config.toml
activation = "gelu"
optimizer = "adamw"
decay_shape = "linear"
Each number is 128 + 24 x the weight over its row's rms, rounded and kept within 0 to 255. Layers, rows and columns count from 0. The size above them is the row's rms in percent of the matrix's.

# layer 2 MLP down (transposed), 512x160, rms 0.0601, rows 23-65, columns 0-79
size [ 84  81 103  89  98 117  93 104  99  87 100  99 100  94 100 105  95  93 101  93 110  92  84 101 111  94  82 104 104 104  92 105  94  97 112  84 104  94  97  99  87 110 106]
[[ 86 117 139 155 121  69 180 142 149 118 113 152 140 115 143 148 128 124 155 115 110 125 103 140 103 151 123 135 126 111 120 101 124 135 109 167 123 143 140 147 128 105 137 153 114 159 125 116 135 146 104 115 160 128 126 151 169 178 152 119 106  99 135 167 118 109 148 115 135 142 174  98 111 101 130 124 106 124 117 122]
 [ 76 123  92  90 131  96 125  99 131 151 120 141 103 141 149 156 177 135 158  89  85 133 112 119 105 171 146 115 115  95 114 138 123 118 127 138 101 138 129 110  99  59 160 151 136  96 111 140 114 146  88 129 115 175 130 146 130 122 133 136 134 116 158 114 141 195 136 151  88  98 140 124 133 116 111 113 103 157 141 130]
 [146 110 184 138 121 106 115 121 117 158 160  90 143 110 199 100 146 149 137 139 140 137 121 130 116 110 143 149 133  73 112 114 159  83 122  96 126 135 121 124 138  52 141 127 149 132 126 112 110 124 149 100 134  90  96 128 143  88 122 143 146 130 145 106 106 126 105 100 129 127 147 125 147 160 129 126 150 118 174 134]
 [153 141 142 138 136 148 100 105 162 106 155 114 141 113  62 143 134 119 114 163 115 125 141 129 139 110 142 122 130 140 177 110 127 172 142 105 129 142 128 132  82 101 101 127 128 118 160 141 134 139 147 135 120  88 176 116 111 163  96 127 119 120 107 157 168 103 125 132 171  90 114 136  99 118 101 115 151 177 138 121]
 [126 135 152 141 123 149 113  72 121 127 131 154 123 159 122 129 151 125 122 158 126 142  77 108 167 124 117  99 141 129 143 124 116 130 122 143 167 110 104 143 108 144  96 148 144 109 141 148 145 162 126 112 138 112 121 135 153 149 107 128 146  94 111 144 112 101 178 117 119  73 123 115  67 128 139 148 156 127 125 138]
 [155 145 101 129 156 123 149 134 139 117 138 106 123 153 103 128 150 123 103 126 123 128 188 100  92 132 137 134 131 107 137 115  80  93 110 104 125 147 122 160 127 174 133 170 149  91 111 172 130 105 101 158 107 155 126 141 118 131  67 126 138 163 145 124 100 119 107 139 131 118 147 118 140 133 106 137 141 151 117  97]
 [110 126 116 125 145 151 135 151  93 136 102 119  90 160 146 131 123 105 119  91 125  91 125  89  98 193 129 114 116  91 102 141 149 110 101 172 112 108 106 151 126 115 126 132 126 103 103  79 158  94 125 175 116 186 131 129 106 142 144 110 155 118  96 149 167 158 130 160 115 133 125 136 130 148 138 153 150 109 142 134]
 [143  84 101 134 144  96 144 139 152  98 145  84 132 152 127 117 119 126 162 101  96 130 151 169 116 150 110 116 144 171  62 118 134  88 157 129 108 169  90 133 150 135  96 136 142 128 137 148  80 140 111 107 174 142 136 144 113 110 111 133 101 136 224 127 115 139 136 108 128 110 138 144 160 129 118 127 132 102  84 136]
 [152 121 151  97 157 145 118  89 125 112  92 122 135 138 149 123  86 141 128 133 145 121 118 178 123 121 152 120 153 111 149 130 108 138 134 114 122 161 109 120  86 107 175 144 135 123 122 139 103 106 100 124 104 121 150 156 131 144 168 114 160 115 136 108  99 147 146 168 142 122 122 162 174 121 148 148 106 128 148 189]
 [ 92 133 127 154 121 140 106 124 114 156 107 122 121 122 189 114 154 172 111 130 132  92  99 100  98 157 104 148  96 146 132 159 148  91 115 150 155 165 175 137 144 108 137 127 136 137  96 138 131  81 129 139 139  88 119 130 124 104 130 137 145  86 111 169 151  98 146 124 105  99 136 175  94 141 116 155 138 142 133 141]
 [161 133 123 126 114 108 118 150 147 164  98 151 149 118 138 107 142 142 159 123 125  93 168 119 131 105 167 157 165 126 122 141 103 134 154 116 139  96 141 140 129  88 150 119 113 114 122 111 128 105  96 145 112 112 131  97 147 105 101 150  90 151 129 174 135 147 138 146 130 110 121  79 108 175 138 134 103 121  94 157]
 [127 179 108  98 148 135 136  99 131 137 146 154 108 154  88 118 122 121 109 108 145 155 115 153 104 135 119 153 122 145  82  84 118 162 123 115 139 162 158 131 134 157 135 157 156 149 106 133 116 161  87  79 130  74 144 146 129 147 127 114 149 105 102 106 115 141 142 161 129 135 125  90 131 143  95 141 142 153 183  94]
 [162 105  96 136 134 128 121 157 124 115 109 115 110 160 100 152 128 103 126 146 129 117 137 143 174 113 126 112 144 162 128 152 139 119 159 119 139 128 118 168 122 168  98  80 137 132  94 105 134 134 167 157 139 144 127 173 103 117 155 101 132  95 125 131 107 118 129  98 117 125 152 119 102  99 104 138 103  95  83 141]
 [115  77 139 120 118  82 114 151 118 159 133 120 125 106  96 104 153 122  88  84 155 118 113 152 134 134 162 112 130 160 100 113 157 145 147 123 102 160 116 147 139 122 155 115 135 139 157 116  90  92 121 102 102 128 143 168 150  98 123 127 186 150 172 115 101 128  85 104 108 118 103 111 131 122  99 170 126 120 111 163]
 [162 144  79 120 101 121 135 170 150 140 145 137 124 153  41 147 160 106  90 108 124  89 144 111 161 155  94 102 113 144  83 118 111 146 150 151 147 145 112 140 118  99 114 135 151 124 141 126 126 108 120 144 112 145 114 163 132 112 118 133 132 115 150 113 104 104 139 156 105 114 168 136 111 133 139 143 149 116 119 131]
 [135 109 135 147 111  79 149  83 148 120  83 155 126 140 205 103 138 154 132 143 135 110  88 166 132 137 110 122 157 125  91 132 132 125 105 167 102 135 145 119 147  84 132 123 134 170 145 120  98 118 134 113 101 115 151 140 133 162 156 151 143 126 121 132 124 142 127 153 116 137 129 132 140 107 146  87  93 148 151 119]
 [168 175 147 133 112 118 108 122 118 144 132 120 173  98 156 102 119 115 118 101 131 107 127 143 140 122  99 120 130 115 145 121 139 148  92  71 121 116 101 112 127  77 114 113 112 147 110 107 148 125 135 105 127 132 105 148 151 150 127 154 113 127 151 123 134 158 103  72  72 157 146 176 128 170 169 156 145 113 103 129]
 [112 116 146  82 160 107 147  72 154 134 111 120 119 107 164  81 109 154 127 154 143 136 122 162 137 136 154 120 117 128 152 115 157 139 112 136 130 108 127 142 113 109  99 143 120 134 106 108 125 157  68  95 141  98 115 139 139 113 166 107 141 121 143 122 124 179 122 130 170 104 112 147 112 155 119 116  93 142 120 137]
 [133 175 160 103  77 120 138 169 135 144 139 137 128 121  91 131 156 134 102 127 123 114  81  77 113 133 105 127 156  90 117 115 144 132 126 139 136 170 101 128 128 113 153 102 142 144 120 121 136 123 140 135 147 156 160  96  96 174 134 144  88 131 128 146 127 108 126 109  90  92 134 110  95 154 158 105 143 121 175 127]
 [103 113 123 143 168 158 143 107 121 108 134  97 140 121 148  67 136 126 133 128 193 138 154  86 104 133 132 169 143 125 136 168 145 132 140 135 136 141 120 156 141  85 130 122  88 125  74  98 149 142  86 103 132 111  74 137 120  88 123 129 129 148 145  79 106 195 148 132 138 121 165 167 136 139 148  98 113 123 124 129]
 [112 136  97 112 124 124 116 101 131 160 123 146  86 155 137 114 163 136 126 139 130 118 159 149 179 162 136 106 120 127 145 108 119 111 126 113 130 102 138 122 112 163 133 134 127 120  91 144 137 118 164 129 106 105 132 108 125  82 136 173 122 137 123 157 145 159 133 125 149 140 120  96 121 115 109 111 121 127 140  96]
 [106 122 148 130 109 128 101 133 148 177 142 148 170 112  80 175 115 136 120 126 139 145 132 146 135  92 155 113 104 148 106 118 109 132  95 119 151 146 103 150 118 119 146 152 150 127 140 118 155  88 121  98 142 112  90 128 120 138 126 118  81 120 112 145 105  75 107  79 102 135 165 119 113 120  97 132 145 102 137 147]
 [138 153 127 135 139 123 132 136 136  87 102 113 152 158 126 179 110  98  85 100 106  98 120 109 149 138 125 115 131 187 138 137  92 168 136  70 124 113 130 111  82 132 143 170 109 143 127 118 109 151 121 127 136 102 164 155 137  99 125 116 130 130 149 123 140 107 133 146  76 131 135 112 140  81 155 128 138 144 130 123]
 [118 131 132 142 109 160 133 151 136 115 108 136 118  98 141 139 119 118 131 155 137 132 151 119  85 138 111 179 157 125  89  85  95 135  95 120 129 143 139 113 155 127 178 142 151  88 117 108 110 114 131 155 126 169 174 133  79 114 122  78 146 166 125 104 139 134  87 205 118 100 117 111 129 153 154 120 125 146 123 114]
 [154  92 114 106 140 130 134 122 134  91 141 129 107 179 180 131 106 135 141 137 136 165 133 124 111 105 148 137 134 141 108 139  90  98  97 130 107 125 129 144 101 124  97 156 146 137 150 155  73 135 127 137 124  85 133  72 148 114 139 143 107 129 155 125 179 136 131 118 164  91  80 109 130  88 142 127 167 118 128 135]
 [104 166 158 115 124 146 159 127  92  83  99 109 135 135 135 135 135 156 114 135 121 121 148 110 110 138 127 173  83 131 146 155 118  97 115 149 129  81  85 111 104 118 142 144 104 129 114  82 144 186 138 139 162 167 124  99 151 139 143 148 119 137 113 177 162 160 120  98 161 115 109 139  99 123 130 118 158  91 163 123]
 [127 123 126 104 140 153 168 117 122 136  99 116 148 134 147 176 148 134 146 112 126 118  97 102  67 168 146 151  87 147 156  95 128 140 154 177 115 125 143 103 107  98 122 174 120 152 168 110 139 136  76 132 123 102  80 132 137  92 149  98 149 109 116 133 150 132 142 131 155 106 131 138 175 159  91 106 109 160 133 151]
 [150 151 132  95 151 123 157 124 138 134 135 114 149 110 155  92 135 110 145 162 102 104 135  86 145 113 146 139 108 174  91 141 132 151 106 136 150 143 139 153 168 135 166 136 150  83 135 149 131 148 125  85 162 115 142 148  83 110 115 100 124 179 177  86 130 156 126 119 139 119  96 140 138 123 145 102 120 106 102 109]
 [ 96 102 104  98 130 160 155  86 128 119 125 130 129 128 118 130 143 146 141 108 119 145 128 121 127 112 114 153 165 158 150 129 121 134 127 121 177 108 169 135 168 163 141 125 163 105 109 109 123 153 116  95 129 104  62 146 113  87 130 105 120 133 142 112 163 149 152 120 150 117  96 143 131 152  98 156 113 111 117 126]
 [142 131  69 134 121  91 144 142 130 136 117 133 165 128 103 158 122 137 116 100 112 130 102 130 108 134 121 125 103 136 103 134 135 171 122 132 176 140 121 124 130 132 177 157 156 126 183 136 141 135 119 108  97 124 136 154 147 109 122  93 124  94 111 137 150 101 147 153 105 107  95 133 143 139 117 125 100 169 131 108]
 [150 156 167 157 121 104 167 117 126 141 149 126 145 118 110 142 116 145 101 123 106 115 103 129 148 128 115 157 114 135 128 163 125 152 120 144 143 146  84  83 115 100 152 127 114 116 153 144 156 117 129 131  99 144 121  78 136 168 142 116  91 134 129 103 147 119 128 101  81 126 119 165 137 158  93 101 121 152 143 135]
 [126 133  83  90 124 165 108 148 112 132 137 132 138 159 177 123 157 131 133 132 164 144  73 124 123 102 143 115 132 114 182  81 106 142 113 109 107 147 165 159 106  97 119 138 140 135 121  81 138 106 100 117  95 121 124 142 125 134 146  74 141 112  93 105 118 129  77 152 174 140 162 137 117 132 132 131 147 127 134 123]
 [126 142 119 169 146 106  68 159 106 169 132 131 160 102 153 152 113 135 121 100 150 129 139 101  85 158 127 112 144 118 116  95 131 135 130 103  86 145 143 160 184 108 170 129 139 103 185 114 122  82 108 110 118 112 126 117 115 136 108 137  93  70 145  96 177 102 137 118 103 119 104 116 147 125 180 104 132  88 129 122]
 [119 141 140 151 116 117 110 119 139 161 120 138 156 130 115  97 107 133 129 114 129  92  95  89 130 132 103 155 132 143 146 177 109 148 112 166 121 107 122 111 144 106 178 153 151 128 180  95 161 124 114 117 111 146  47 198 159 134 145  92 133 124 129 119  94 151 151 126 115 121 102 145 114 126 168 121 195 133 135 150]
 [112 129  92 107 113 153 150 100 127  81 130 110 160 154  88 161 109 146 121 136 119 106 155 164 198  89 162 144 124 121 111 104 142 141 139 113 131 104 136 133 128 114 141 127 154 135 100  84 124 159  94 100 168 104 159 124 105 136 125 140 121 127 106 132 139 135 154 127  95 118  76 148 104  81 123 131 140 110 125 132]
 [118 122 103 188 145 154 137 169 144 106  90 124 125 169 121 150 158 101  92 128 129 127 108 112 117 129 122 144 126 124 100 116 145 143 113 137 103 133 186 111 121  88 113 127 114 122 154 145 141 155 136 146 120 180 149 139 150 145 115 122 124 124 110 112 156  90  89 122 129 139 104 142 128 152 102 108 111 124 137  98]
 [ 94 134  71 152 139 121  93 167 111 136 125 154 139 142  96  84 136 106 137 141 131 148 151 144 117 168 126 134 132 146 151 147 153 116 141 137 119 155 171 112 129 149  65 111  61 120  95 114 157 115 148 117 106 143 120 157 109 103 151 128 130 160 133 125 130  91 150 100 137  96 110 151 115 175  86 151 119 120 103 102]
 [125  85 135 119 133 120 174 118 116 118 131 140 106 132 149 128 126 138 153 128 112 116 121 161  93 103 109 137 165 160 139  95 126  92  80 128 176 131 136 121  99 124 160 118 165 162 141 108 119 125 113 137 181 120 135 144 115 119 124 113  94 106 115 196 136 125 129 127 131 146 153 140 147  94 141 131 111 102 144 131]
 [ 90 132  91 143 139  94 135 103 101 134 129  70 142 195 150 136 135 111 154 163 110 105 120 146 129 140 112 114 164 134 173 122 135 153 161  89 135 143 154 105 118 113  90 148 143 149 124 144  96 127 126 152 154 146 123 128 156 117  87 140 139 164 145 120 163 136  76 157 117 138 132 129 134 124 115 114 170  73 136 150]
 [121 133 124 120  82 128 161 123 137  96 169  99 133 126 145 184 122 178 171 160 154 121 112 120 106 106  86 131 111 144 159  76 119 120 112  82 123 119 158 144 134 122 122  72 166 123 133 109 102 138 125 122 138  71 108 113 122  82 135 142 126 121 138 122 158 176 133 135 156 154 128 132 107 170 135  83 135  98 134 125]
 [130 131 136 149 125 177 134 141 136 110 136 146  88 100 108 187 115 137 113 135 151 111  94 144 136 140 138 115 164 138 171  86 117  92 150 127 132 116 158  95  86 111 143 122 190 149 127 121 109 158 124 155 112 108  87 165 126 114 170  84 152 126 137 125  89 122  99 157 113 146 145 128 154 110 172 105 100 153 120 131]
 [104 123 132 131 111  98 124 142 146 137 166 118 111 151  87 178 124  97 124 135 135 130 127 148 182 142  90 121  82 114 132 124 136 110 156 117 100 109 126 105 102 107 135 116 108 120 157 113 181 135 134 118 139  89 143  73 111 120 116 120 122 136 135 132 141  85 146 149 123 130 137 160 118 128 138 156 158  96  83 158]
 [109 121 117 112 140 127 122 102 137 126 150 138 107 148 132 141 112 130 103 120  96 166 115 174 122 125 150 129 105 136 126 103 114  76 168  84 154 123 167 164  98  88 137 135 153 123 155  97 124 123 135 141 114  52 146 163 100  81 143 141 122 130 195 117 145 145 132  99 135 134  85 106 152 101 111 141 119 129 109 142]]
# layer 2 MLP up, 512x160, rms 0.0705, rows 24-65, columns 0-79
size [ 90 101  91  98 103  91 104  99  94 104 104  93  94  99 100  96 100 106  94 106  91  90 102 105  94  86 108 106 102  92 110 101 102 108  82 104  99 101  99 101 104 106]
[[133 136 109  95 112  99  98 131 158 142 130 114 165 136 127  35 100 124 123  97 117 122 143 151 141  86 124 126 146 138 130 113 120 161 141 179 136 137 112 130  99 127 115 108 129 111 143 139 103 137 121 123 144 133 157 146 123 123 127 187 119 126 122 108 127 166 163 112 105 118  79 113 142 105 198 136 140 154 142 136]
 [115 147 164 122 142  96 122 110 189 190 125 116 101 162 121 125  68 130 100 128 152 149 130  99 102 142 158 156 141 130 145 147  83 111 114 117 115 129 127  98  93 163 163 114  78 106 117 123 123  89  96 131 115 141 130 131 111 127 122 168  99 164 135 138 154 128 140 167 107 149 151  85 131 103 154 128 111 133 121 139]
 [115 109 107 113 132 110 140  95 134 116 160 110 111 136 194 133 108 146 140 136 115 183 115 131  97 157 138  86 121 137 138 165 128  98 132 116 103 131 121 134 127 126 176 121 118 169  90 101 131 111 131 117 121 168 148 147 107  72 107 150 120 139 100 135 134 159 109 130 122 161 146 108 141 161 165 158 111 130 117 156]
 [ 97 122 127 179 160 122 119 181 163 131 115 106 117 148 127 138 142 104 189 114 149 130 102 126 141 148 135  82 117 190 119 124 121 124 108 133 156 130  98 124 137 178 106 120 135 138 148 155 141 148 125 102 104 163 144 113 105 125 105 149  97 145 139 124 111 147  98 151  88 181 124  89  77 113 101 139 165 152 125 125]
 [125 110 170 149 119 127 107 118 141 107 103 113  94 136 149 166 106 128 175 133 148 123  90 110  72 116 138 169 144 169 138 107 116 134 109 122 134 148  73 148 112  97 115 154 172 120  88  94 132  78 128 122 109 144  90 124 129 148 179  99 101 158 108 164 133 139 143 132 113 147 120 109 150 138 159 126 144  87 127 121]
 [150 119 141  91 101 106 140 129 169 113 119 136 170 100 120 103 122 142 139 108 125 145 109 104 151  71 102 152 139 117 142 176 103 146 138  64 160 168 136 106 142 123 161 129 141  69 126  91  81  94  68 127 144 135 134 114 122 102 123 187 126 104 105 126 133 135 157 126 145 118 124 128 102 111 159 110 151  92 100 123]
 [138  94 136 109 175 128 112 128 102 136 134  75 146 114 131 114 142 149 141 173 132 159 138 136 119 106  93 116 171  97 140 136 146 127 111 100 115 142 132 160 131 149 120 111 143 108 160  91 107 158 110 112  95 155 127  99 145 132 103 158 106 133 123 162  93 196 136 123 110 119 124 152  95 171 132 120 111 159  60 173]
 [127 117 142  98 159 142 134 106 118 156 125  90 178 144 106 138 113 117 158 164  96 105 115 169 109 119 166 129 125 132 128 149 159 105  70 150  75 127 111  88 141 126 124 124 132 102 161 128  83  87 105 113 147 128 101 132 113 133 125 103 112 169 112 156 144 142 120 147 110 130 136  98  95 162 146 138 147 152 144 160]
 [138 122 128 169 123 162 130 171  89 139 119 102 140 123 134 114  84 127 155 142 121 149 170 131 137 127 129  82 164 152 158 141 117 168 116 112 142 110  96 116 128 123 118  70 146 139 142  97 107 129  98 107 121 149 102 118 124 141 138  78 209 174 115 145 166 150 144 151 112 129  66 121 115 139 127 115 125  96 118 109]
 [156 104 172 137 101 133 115 146 113  86  94 124 111 181 133 141 121 159 191 102 141  76 144 111 133 136 173  86 116 105 126 122 147 126 121 154 110 159  96 138  97 145 114 122 142 122 146 119 120 130 134 134  96 145 122 129 121 138  60  87 123 116 142 109 119 110 164 110 102 135 145 135 103 138  90 165 131 135 124 123]
 [104 112 128 118 121 149 117 115 142 153 133 123 112 153  87 119 126 123 115 111 150 122 129 153 151 142 164 134 151 110 132 138 112 153 120 109 118 133 129 138 119 105 114 109 131 120 142 111  99 140 129 135  98 124 123 140 125 156 111  99 156 135 117 143 136 131 133 145 111  90 134 101 107 126 161  90  84 128 135 185]
 [101 112 109 141 136 131 120 146  91 130 116 106 123 104 142 144 134 120 150 145 173  91 150  86  98 167 155 110 100 152 124  96 132 147 139 181 105 147 136 134 122 106 119 148 142 114 125 104  88 134 111 153  94 129  93 114 128  83 123 131 121 150 175 142 112 147 148 106 124 102 128 151 123 152  81 141 111 168 137 113]
 [146 113 143  98 128 118 127 101 139 161 142 158  98 117 157 117 115 138 155 133 164 183 187 150 109 123 134 168 125 145 154 146 131 142  85 163 104 171 112 144 130 140 171  85  94 154  78 185  92 109 135 125 102 125 135 114 131 160 100 137  90 123 132 176 148 120 134 152 120 121 136 116 135 139 133  95 135 162 141 120]
 [158 124 118 139 123  99 114 137 113  83 144  75 135 136 145 123 100 135 193 128 152  95 161 110 139 126 122 162 114 134 140 151 125 181 131 150 159 120 117 153 121 198 104 114 133 138 152 109  94 117 110 122 136  89  97  96 124 149 138  94 109 149 145 170 163 127 111 155 116 147 132 120 148 148 127 101  93 124 139 163]
 [121  94  91 134 126 148 134 124  94 137 130 105 172 122 154 134 150 118 165  92 155 117 142 107 142 124 156 147 171 128 141 115 120 150 141  96 160 133 116 120 130 141 124 135 104  92 103 105 121 136 173 122 139  96 113 133  89 164 123 166 139 140 114 151 167 101 138 116 152 164 145 129 136 145 105 108 139  96 100 142]
 [138 123  95 126 121 101  81 125 114  88 144 126 102 137 127 142 172 100 148 143 154 144 134 111 147 112 133 117 135 121 136 110 117  88 109 140 138 149 108 121 124 160 117 150 101 127 132 123 126 202 175 113 144 121 115 117 120 113 134 101 164 152 113 179 153 113 131 163 127 142 141 101 117 184 136 135  99 123 112 136]
 [132 122 140 124 185 107 102 116 116 137 133 127 146 115 122 134 103 112 138 121 158 144 162 165 141 124 162 116 153 123 141 138 109  93 122 132 129 142 110 135 155 136 150 138  90 107 139 107 125 157 152 117 100 120 124 128 138 151 150 148 153 164 117 146 100 157 158 103 141 113 146 129  97 133  91 126 101 108 113 201]
 [ 91 106 100  97 128 128  99 152 163 142  91 118 125 141  80 138 146 176 150 128 143 144 135 111 112 118 131 152 189 145 173 135 117 152 118 142 119 101 117  99 137 124 123 135 154 151 146 171 108 115 130 107 124  92 106 120 132 149 116 172  97 151 149 122 139 153 154 141 133 144  79 131  98 165 126 132 115 103  90 184]
 [ 90 140 110 141 111  72 163 107 114 108 109 119 131 112 123  88 113 169 141 129 175 132 105 159  83 128 135 136 112 105 186 127 108 128 111 118 110 102  94 130 111 109 131 104 157 108 127 127 161 136 145 100 100  92 135  92 136 123 145 165 107 128 123 156 105 164 126 136 154 132 146  78 135 155 112  83 120 116 134 124]
 [112 121 129 140 102 156  90 130 123 136 119  96  93 118 147 128 148 121 168 108 114 127 146 115 148 135 201 133 139 139 125 154  65 146 137 120 128 130 102 137 121 131 185 127 133 139 125 129 126 128 126  90 111  99 140 150 121  98 117 136 151 143 120 174 121 163 138 125 135 127 121 114 124 162 110 171 141  74 116 132]
 [109 127 164 138 146 101 133 133 119 100 146 124 126 142 114 101  96 123 143 128 125 102 146 159 131 128 112 132 146  91  50 177 156 104 126 188 127 136  52  80 179 145 141 136 122 110 137 135 107 141 109 102 130 123 166 132 114 130  85 149 176 104 134 143 170 148  98 124  95 130 127 154 127 117 150 129 116 123 109  92]
 [120  42  89 122 140 142 150 111  98 146 133 127  99 149 122 138 140 130 157 136 146 171 121 127 103 136  88 157 178 150 103 107 128 121 126 107 117 110 129 141 113 142  95 156 138 119 127 122 101 102 139 138 133 131 121 108  78 165  97 136  93 142  92 133 196 145 146 114 114 113 134 136 138 100 148 147 133  74 164 129]
 [100 112 102 119 106 116  98 110 131 147 147  96 120 107 127 134 120 116 154 122 143  84 118 166 145 153 134 122 161 123  91 160 125 108 138 118  94 150 136 123 168 105 134 157 114 161 120 160 129 119 109 168 137 115 120 132 111 175 140 162 150 135  76 105 116 130 131 110 129 105 155 113 181  91 121 127 100 119  93 159]
 [ 81  74 140 108 126 134 107 126 144 125 132 132 117 148 186  82 134 153 145 132 140  83  99 154  91 102 114 138 173 117 167 121 127 118 115  91 118 107 159 150 163 106  83 123  98 147  87  84 143 126  93 142 101  77 113  88 108 115 128 112 124 114 144 148 152 161 129 128 135 132 143 170 145 115 139 150 118 139 144 166]
 [161 133 135  80 128 155 105 128 198 135 109 149 121 146 146 151 140 134 156 152 157 135  96 124 131 121 139 166 179 146  90 127 124 136 100 121 105 133  65 161 144 154  97  93 124 138  92 137 125 103 114 104 101 142  73 148 113 112 134 130 172  89 141 120 170 104 146 154 130 136 130 140 123 114 172 156  96 145 141 124]
 [132  97 152  80  97 127 115 160 116 147 138 128 142 122 149 130  84 136 134 119 147 166 118 109 134 119 116 135 127 147 141 147 145 174 124 136 171 125 129 100 140 153 154 148  98 151 138 142 132  97 164 165 134 135 136  92 140 134 145 153 150 174 135 136 112 135 155 140  81 126  88 178 112 130 149 134 135 145 108 121]
 [127 130 127 133  97 156 111 109 143 110  98 131 149 149 113 140 143 128 168 131 122 104  87 111  63 103 129 144 125 193 111 148 155 113 125 122 135 196 105 139 138 123  92 100 147 145 149 160 125 123 125 138 137 163 109  90 103 115 128 117  96 159 150 154 142 146 122 128 107 150 136  84 107 149 126 117  70 123  78 108]
 [135  86 150 131 121 115 133 139 120 179 128 113 129 155 145  82 130 136 141 131 132 108 118 117 109 148 148 111 155 153 120 104 141  98 139 158 131  82 131 182 153 167 115 120 112 122 109 108 113 143  65 143  94 108 112 105 110 151 124 115 120 162 123 143 171 110 121 117 105 110 125 123 146  98 118 139 120 166 122 122]
 [108 114 156 149 138  89 119  97 143 108 123 108 141 171 132  66 138 148 146 143 142 145 142 116 108 135 122 181 151 148  95 111 113 147 140 118 138 123 131 149 138 114 118 126 112 128 136  88 110 135 111 143 124 160 132 119 127 156 137 146 170  97 139 156 128 143 190 124 129 132 129 104 163  98 174 120 129  70 104 155]
 [141 157 146 136 160 138  98 151 143  90 150 124 116 100 150 145 139 124 123  95 159 118 136  98 127 140 100 174 125 151 136 129 134 104 113 120 190 146 146 131 117 114 116 119 111 124  85  78  86 147 145 132 120 139  90 158 107 126 142 162 125 139  96 108 128 161 148 156 153 151 150 104 109  97 127 118 117 132 163 113]
 [114 156  98 145 123 102  98 111 167 165 134  88 103 127 110 148 122 140 148  84 125 132 105 143 110 172 142 177 146 127 114 123 102 126  95 140 135 112 107 145 117  96  86 113 135 127 111 103 111  84 151 154 122 157 151  81 139 175 104 135  71 120 144 146 125 156 108 137 119 133 138 111 135 133 135 123  85 118 127 141]
 [ 83 134 168 149 119 137 116 120 128  78 114 105 137 132 129 119  88 139 151 147 129 151 142  90 132 144 157 115 108 125 135 155 140 155 122 105 113 147 116  99 163 107 117 108  91 106 129 140 119  94  91 109 102 108 183 120  99 102 106 135 108  90  88 138 116 164 111 156 126 125 155 159 117  98 145 115 137 107 124 144]
 [113 132 169 126 115  72 141 129 131 104 107 147 132 103 161 110 113 113 137 154 121 153 106  89 130 128 167 112 141 144 134  80 115 140 137 135 126 129 134 117 129 209 129  67 155 127 104 121 109 129  98 121 100  96 153 104 108 121 145 127 116 141 159 139 152 157 140 129 110 102 112  82  95  88 130 120 134 120 120  86]
 [130  85 124 114 157 151  96  91 137 128 140 114 151 150 119 105 130 131 152  86 139 116 136 122 137 149 128  94 154 148 109 132  79 119 101 138 166 154 121  98 140 138 155 148 124 143 145 152 129 129 141 149 109 129  94 114 118 162  87  81  83 177 116 106 142 107 120 124 124 142  86 110 118  85 145 149 119 113 140 149]
 [144 140 110 132  81 104 115 130 144 141 141 156 163 112 133 104 140 140 107 101 178 104 139 100 140 108 113 132 147 130 142 135 122 136 146 102 159 160 135 170 152  99 141 156 106 107 100 110 123 115 138 152  98 139  95 144 128  93 125 154 149 135 148  91 101 117 164 156 165  75 156 144 153 118 130 142 117 105  82 148]
 [102  78 121 102 127 144 115 123  57  98 117 110 147 142 140 159 127 139 161 121 128 115 124 126 118 126 144 152 153 104  97 158 146 153 109 137 114 121 134 140 103 145 147 116 122 124 149 147 116  93 133 122 131 146 115 107 141 142 138 118  76 157 109 114 163 178 123 102  83  88 163 120 173 117 108 111 138 116 122 147]
 [107 167 149 164 120  89 129 172 106 135 113 113 117  79  70 130 133 133 109  88 120 177 115  95 151 182 173 132 102 136 121 120 103 101 125 134 123 102 118 105 137 156 129  86 118  67 119 138 106 149 122 123 117  97 152 142 134 113 132 134 106 128 148 159 154 119 123 149 119  95 129  84 148 118 103 149 118 112 156 151]
 [ 94 119 119 141 129 143  98 127 133 123  95 148 136 147 151 145 106 155 170 136 197 100 118 168 132 146 115 112 137 132 133 199 155 146 117 134  79 126 112 114 119 125 139 141 139 155 139  67  98 115 117 126 118 180 136 100 131 110 146 123 144 120 189 146 127 172 139 161 171 111 139 141 138 175 120 117  87 123 135 125]
 [103 130 136 112 148 183 111 145 175 143  72  98 169 108 108  98 133 130 149 132 139 110 155 104 116  60 103 122 165 119 100 115 139 130 127 156 178 150 103 129 136 169 113 105 109 144 121 106 123 106 124 142  76 138 116  93 110 147 132 113 143 130 134 126 146 145 110 142 133 125 159 125 153 105 144  82 134 112 134  96]
 [142 129 174 167 113 107  95  87 137 105 142 104  81 138 106 158 119 114 106 162 121 112 131 124 132 115 178 139 120 122 158 179 111 103 128 129 160 180  98 152 133 111 132 135  88 117 142 164 111 131 145 142 115 122  93 120 126 155 137 107 161 154  94 171 138 121 105 140 137 165 111 131 114 139 141 143 120 149 124 109]
 [115 123 152 132 117 118 102 156 142 105  99 124 166 106 104 120 131 142 127  97 125 140 173 171 128 112 116 169 130 169 120 140 120 122 105 155 139 154  87 154 180 117 126 114 130 149  87 155  82 118 129 115 123 162 142 124 149 146 110 157 143 114 124 134 127 154 108 129 103 134 148  99 151 132 179  70 157 101 107 181]
 [121 133 163 107 107 133 111 120 131 100 139 115 108 111 137  88  90 157 128 148 136 117 149 125 168 168 125 106 120 110 131 144 135 112  95  95 137 121 117 141 144 110 119 108  89 133 127 139 112 170 134 155  93 160 131 116 128 158 144 102 121 123 142 164 162 136 106 140 165 107 163 125 142 183 142 130 117 126 108 120]]